Weights of a small GPT-style language model, trained from scratch on English Wikipedia: 2 heads of 128, 608M tokens.
Each number is 200 + 30 x the weight over the matrix's rms, rounded and kept within 0 to 999. Layers, rows and columns count from 0.

# layer 4 MLP down (transposed), 1024x256, rms 0.0552, rows 1006-1012, columns 0-255
161,235,251,166,218,216,247,236,247,173,191,195,211,183,181,143,196,200,169,239,146,172,165,218,199,241,219,195,221,157,216,196,214,198,184,143,196,242,224,214,198,227,256,145,232,208,160,210,256,167,172,223,225,172,162,211,159,252,155,240,216,181,177,150,196,173,197,231,217,216,200,230,174,190,186,195,196,235,193,221,201,231,206,246,187,206,166,138,230,251,217,158,212,109,211,179,188,242,151,174,215,214,223,235,186,204,192,188,205,172,249,227,220,130,192,230,160,203,191,162,252,227,167,193,215,235,218,192,196,167,148,224,188,203,221,252,174,184,234,188,156,188,198,166,129,169,167,176,200,205,208,188,183,243,185,244,230,220,261,175,192,188,153,161,196,208,210,183,242,229,214,166,155,211,191,170,227,181,261,221,180,211,183,197,249,199,203,180,176,167,207,169,272,193,226,219,246,153,199,175,172,234,257,232,202,190,191,190,175,226,178,124,156,243,166,221,190,234,205,177,257,204,227,225,192,213,225,205,163,202,210,240,203,202,226,241,186,177,177,246,170,215,181,202,191,198,202,186,204,237,210,192,208,167,190,172
199,221,232,216,164,188,233,210,173,196,166,193,151,200,189,191,221,255,211,234,212,189,259,215,176,250,178,239,238,272,226,214,191,187,254,174,183,231,174,184,188,190,196,179,209,183,172,202,190,221,183,193,222,191,167,202,153,203,184,208,202,183,167,205,191,197,177,227,171,161,206,200,181,221,230,211,230,207,233,194,186,180,203,226,200,188,188,142,190,217,236,102,258,192,205,171,200,235,153,195,175,199,172,214,213,240,198,200,170,215,181,202,204,155,212,266,211,194,161,232,250,172,192,179,186,181,210,168,219,233,202,191,168,214,212,213,178,207,201,226,222,204,192,203,186,150,196,174,243,175,187,219,216,236,233,197,193,149,154,232,247,188,166,229,196,199,194,161,141,185,248,219,194,215,196,232,200,203,200,217,117,237,221,198,163,167,185,227,165,195,166,191,176,198,220,234,178,190,222,181,233,195,237,160,218,198,223,212,173,213,136,222,218,224,179,213,191,168,211,191,256,175,198,265,147,228,226,187,187,220,217,245,235,212,163,243,209,228,155,183,183,210,229,153,192,215,229,221,206,208,188,167,201,206,199,201
204,173,236,189,162,133,186,163,178,161,171,253,198,219,187,169,245,242,171,191,162,193,175,254,223,194,190,186,170,184,177,241,292,214,172,134,170,150,198,142,219,229,220,229,210,165,217,192,187,215,133,165,186,200,179,258,256,187,208,157,192,227,231,195,235,245,251,217,149,225,161,190,178,169,211,194,175,209,232,205,167,122,208,206,269,180,184,170,208,201,169,216,189,213,225,211,206,174,209,186,180,228,230,180,179,206,183,239,227,242,227,189,189,173,258,174,177,167,185,259,206,157,180,235,219,230,229,230,240,222,207,155,200,173,237,219,227,195,199,179,141,168,159,205,206,194,162,201,225,222,216,199,214,178,319,216,216,231,171,208,217,234,186,212,232,179,165,179,224,207,164,200,219,162,218,171,147,227,178,231,232,242,163,220,178,174,192,176,220,146,196,197,158,176,228,191,169,192,210,186,198,196,184,197,203,209,249,154,217,188,225,212,170,272,163,251,206,242,238,212,175,202,159,216,204,145,221,248,181,223,237,173,220,147,131,202,197,231,230,259,197,199,223,200,185,121,226,224,189,281,207,232,185,184,168,253
203,189,196,212,225,196,204,170,183,189,186,194,218,196,188,155,172,172,278,211,193,156,196,186,272,161,184,190,183,202,213,232,163,212,204,216,123,173,226,178,283,234,222,168,229,275,196,216,209,234,235,217,184,193,234,142,236,238,278,220,181,210,138,202,176,196,238,171,228,170,196,190,241,218,189,196,175,188,175,154,186,190,167,203,178,213,213,201,204,213,163,217,267,166,172,197,193,195,186,294,142,219,231,191,218,140,180,242,212,209,194,242,174,224,177,223,193,226,183,192,233,188,241,233,202,263,170,191,203,215,190,209,207,188,187,178,196,186,191,184,258,160,142,228,232,219,153,193,230,171,156,192,242,211,145,192,196,146,205,208,240,191,221,165,215,221,203,219,224,149,179,190,192,218,150,174,236,178,209,189,169,232,153,215,199,159,212,204,214,186,236,222,231,135,240,183,220,208,192,202,190,166,246,223,213,189,238,184,169,155,204,238,227,195,222,227,245,207,158,211,194,231,200,206,223,184,184,201,173,224,250,130,174,193,239,169,199,190,150,174,181,209,265,148,192,160,227,185,192,196,216,194,163,239,233,176
236,235,220,201,208,200,177,195,199,231,256,216,189,193,217,135,228,236,166,185,169,203,240,169,193,146,253,206,207,204,210,171,196,125,195,188,217,178,206,178,143,189,212,224,246,178,234,236,200,190,187,207,146,185,206,177,226,220,151,228,213,205,167,224,211,175,199,206,189,171,158,211,200,203,164,238,213,177,160,221,217,225,189,187,170,216,208,208,258,164,227,186,268,204,205,210,184,166,175,161,197,172,193,164,213,190,215,218,202,252,183,224,204,194,206,211,192,203,187,208,171,236,243,190,260,155,183,218,191,195,183,174,223,194,203,218,236,228,202,182,171,261,178,208,224,225,201,188,208,165,195,202,199,180,224,190,207,178,231,182,134,195,229,186,265,203,158,198,188,184,207,237,218,226,185,217,272,173,189,165,205,151,171,212,221,205,203,186,164,203,206,244,202,175,149,226,168,129,239,234,194,201,197,155,164,209,161,223,238,200,282,245,154,171,186,196,195,193,257,227,217,244,273,191,199,196,227,181,217,186,195,246,219,211,247,194,174,158,229,214,183,145,174,215,187,173,186,172,235,234,159,180,221,180,135,207
190,174,218,215,156,198,195,169,219,208,179,212,245,203,161,196,208,192,213,261,238,218,181,226,231,213,175,220,167,185,206,193,181,196,173,215,192,181,240,187,210,220,135,196,178,166,179,240,175,223,220,199,233,199,173,226,192,199,251,213,194,216,221,239,178,226,153,246,231,160,158,177,188,221,216,164,206,218,236,194,165,215,209,163,221,150,196,224,143,186,161,159,204,160,147,192,231,259,247,184,200,193,190,214,213,151,249,213,199,216,239,230,228,184,145,152,176,219,215,180,226,201,202,213,188,227,240,239,189,189,236,187,199,176,194,238,248,201,212,203,132,191,194,158,218,149,181,247,189,251,196,243,146,188,203,223,174,195,214,163,248,243,217,209,194,181,233,182,216,211,230,200,212,120,239,184,169,244,142,188,184,190,192,191,177,164,252,242,237,230,196,207,232,152,241,240,224,222,213,138,231,229,191,148,248,220,225,198,248,237,223,242,180,210,204,197,176,241,185,147,160,177,164,173,217,189,220,167,221,137,172,166,205,185,180,226,164,200,206,151,244,240,155,233,232,206,146,198,189,224,217,171,150,180,163,232
228,225,178,207,202,152,166,205,191,145,164,106,270,207,224,234,172,210,208,239,180,207,178,199,198,191,231,204,181,186,167,174,228,234,195,194,174,226,157,186,229,198,163,160,259,244,226,195,192,193,199,231,214,220,211,232,178,219,228,205,177,179,248,160,191,203,174,235,212,219,208,180,140,186,225,195,163,192,192,201,177,263,210,221,241,172,245,188,178,191,134,229,172,190,178,197,186,177,208,221,155,219,164,225,201,205,169,173,223,259,192,160,193,171,203,146,290,200,175,209,208,196,181,196,223,187,216,157,149,225,217,219,218,210,189,191,180,212,199,191,194,206,211,180,240,203,201,179,173,194,186,180,224,189,242,175,190,194,169,223,237,262,188,251,194,189,174,227,169,191,207,161,232,196,193,243,212,199,218,186,207,218,175,218,215,194,247,216,216,127,222,212,207,273,237,232,211,166,162,222,194,168,221,211,176,196,238,144,255,214,147,230,195,179,211,207,179,171,197,185,200,229,209,171,234,172,183,191,177,228,248,204,170,216,210,203,178,223,239,168,232,178,239,190,237,216,144,206,180,195,222,183,186,205,184,208
# layer 4 MLP up, 1024x256, rms 0.0552, rows 1007-1012, columns 0-255
256,192,149,240,211,224,230,252,210,226,195,191,205,200,226,249,147,188,182,192,167,244,205,176,183,167,217,194,129,171,215,185,173,202,192,203,276,191,145,166,186,212,183,211,183,220,185,210,219,187,217,187,222,219,189,212,166,214,196,180,205,220,201,164,220,169,139,196,238,215,228,196,223,170,167,255,228,174,182,205,186,170,254,220,159,195,167,240,265,229,183,253,244,168,190,171,187,177,194,147,180,195,196,173,208,206,200,166,167,200,240,180,229,211,201,209,211,208,146,186,215,174,217,196,171,196,188,178,235,279,198,240,190,241,227,243,194,221,183,215,205,217,210,238,192,217,208,201,196,219,192,239,199,196,185,214,206,195,246,240,139,191,194,190,165,160,187,164,185,231,202,162,199,188,187,228,190,224,198,180,198,172,223,211,238,227,181,218,168,191,175,161,186,183,171,147,191,221,216,188,212,210,220,177,182,189,215,241,205,237,165,189,197,238,185,223,229,178,210,238,211,207,220,186,207,175,226,189,204,162,119,210,194,240,240,242,208,224,154,143,198,252,213,219,168,210,193,151,205,211,211,232,204,213,194,210
172,141,243,222,123,158,175,201,223,239,249,259,224,222,159,190,197,231,188,173,202,197,166,184,165,249,164,243,128,178,138,193,202,233,238,208,194,165,195,180,176,191,229,253,201,191,153,222,242,235,225,242,209,217,210,204,226,203,157,189,173,151,201,191,171,222,227,241,176,225,185,209,136,243,183,156,179,149,190,195,195,220,195,199,240,197,167,180,196,219,236,191,241,190,190,240,200,209,205,176,203,151,233,231,161,243,258,206,270,211,192,244,219,181,246,206,212,195,203,245,211,164,139,178,206,178,150,222,218,235,199,158,207,217,251,235,197,181,212,220,218,220,144,205,204,189,244,188,260,192,225,227,237,218,219,215,232,180,230,219,210,157,146,246,198,202,169,214,147,219,170,206,232,188,220,163,195,205,132,178,178,193,182,220,207,217,208,191,190,210,168,183,210,204,185,217,227,210,204,196,219,151,183,205,202,212,244,175,186,190,260,206,198,256,230,200,231,152,199,153,206,214,166,248,197,170,197,218,132,233,235,179,216,181,179,218,221,178,166,225,235,201,186,148,208,151,244,205,167,244,220,191,232,194,197,257
205,157,139,130,150,180,181,226,227,188,217,234,239,212,204,233,239,183,210,190,172,197,216,206,216,191,129,147,197,211,157,169,181,214,170,198,221,167,226,227,185,237,196,172,223,229,188,218,203,200,181,215,224,183,166,229,196,204,215,196,154,212,194,236,200,180,198,160,241,192,214,168,204,251,140,219,204,201,181,210,207,180,229,231,186,139,213,169,221,208,176,245,171,217,221,224,199,220,168,199,213,214,183,210,240,179,212,194,217,162,168,139,313,191,194,209,196,211,233,195,211,216,232,164,219,178,213,214,206,198,200,213,201,219,232,155,152,215,169,231,167,221,271,154,168,216,177,180,196,203,261,197,190,205,219,206,269,266,168,229,165,162,221,187,252,205,215,190,155,196,140,233,224,176,194,145,223,229,209,190,172,279,201,151,223,181,197,265,172,157,158,236,225,213,173,200,218,227,198,172,192,170,203,246,251,174,191,252,156,171,185,152,164,198,227,215,227,182,241,206,197,179,258,198,164,252,278,201,177,179,204,244,196,212,217,199,204,186,210,173,265,243,189,213,212,185,184,216,256,211,191,179,132,192,187,216
214,121,162,225,159,231,228,171,181,249,163,159,180,197,206,195,204,220,264,166,199,216,141,170,208,175,168,226,162,180,207,237,234,155,192,190,150,216,210,204,244,178,143,229,233,227,197,250,219,215,229,211,202,243,180,175,169,220,189,166,219,244,155,181,184,226,186,208,163,220,212,241,167,186,190,212,198,183,221,244,210,149,201,184,227,206,195,176,236,249,231,197,214,145,221,200,213,190,193,197,196,138,215,205,212,237,185,187,177,212,148,208,223,229,195,232,246,203,174,177,173,184,213,182,193,178,249,212,216,223,263,249,229,186,227,215,205,217,170,212,202,195,183,229,262,245,171,212,227,215,202,169,206,197,163,186,196,162,227,192,220,170,200,199,210,238,162,236,181,224,201,231,194,231,185,250,187,184,175,238,160,187,225,137,196,228,162,186,144,199,234,215,137,218,260,211,206,236,179,215,224,165,178,213,204,194,233,178,206,187,234,189,241,176,181,232,157,174,219,180,160,192,237,183,183,235,223,257,254,221,234,243,199,163,182,190,158,235,245,190,223,184,206,157,195,215,205,204,226,193,203,185,185,151,191,232
253,204,157,232,188,212,175,165,155,267,231,190,230,179,234,272,167,180,171,167,223,212,231,183,183,181,239,217,199,188,242,167,195,190,218,181,258,179,199,209,189,182,241,182,195,165,191,229,193,230,180,222,190,245,188,142,219,184,191,235,196,185,225,219,198,206,168,249,195,187,226,191,195,217,189,234,123,196,190,229,238,223,163,214,191,172,150,232,209,197,177,133,175,237,170,192,241,184,132,170,203,209,147,169,198,215,157,186,259,222,236,197,181,238,196,119,182,231,160,208,214,224,167,154,143,187,266,199,181,241,230,206,201,194,212,153,188,268,189,205,145,136,222,204,199,218,190,206,165,241,155,208,253,157,234,194,162,218,179,201,246,228,209,183,165,219,173,128,236,192,189,226,202,182,165,209,262,246,189,254,187,189,246,175,171,205,154,131,185,124,218,234,156,198,205,175,237,178,204,231,234,260,187,201,185,250,211,179,167,256,251,234,258,120,171,183,162,260,168,228,219,188,218,208,179,180,140,227,189,194,225,213,222,217,176,241,201,144,199,174,163,215,201,202,229,215,224,229,251,224,201,251,156,273,208,200
191,218,220,201,226,238,228,209,182,207,195,245,208,196,182,242,179,223,181,210,209,210,172,160,235,215,196,205,203,231,168,164,180,130,199,200,157,229,218,139,209,190,191,229,182,176,120,218,226,255,159,274,210,230,220,195,168,187,224,151,177,179,235,190,199,221,225,203,208,176,236,236,224,199,232,232,180,197,204,173,215,229,183,222,225,207,157,217,238,189,164,199,132,205,238,209,205,188,193,178,231,251,209,232,171,152,195,217,177,202,212,184,238,213,181,217,251,209,192,216,228,181,212,216,231,143,127,181,172,201,205,190,224,195,208,187,195,224,193,155,206,202,194,133,211,245,244,201,152,240,126,205,172,170,225,200,222,190,209,209,241,154,201,206,210,181,166,200,239,210,222,177,170,157,225,196,176,212,219,215,236,253,181,219,219,217,216,161,127,147,196,227,188,157,204,186,230,235,169,222,124,211,224,203,209,170,198,211,185,218,143,197,195,202,195,186,227,207,249,211,247,172,244,210,172,162,215,165,201,181,228,152,163,185,231,163,204,204,178,177,200,199,191,195,221,248,198,209,167,237,201,216,245,195,203,204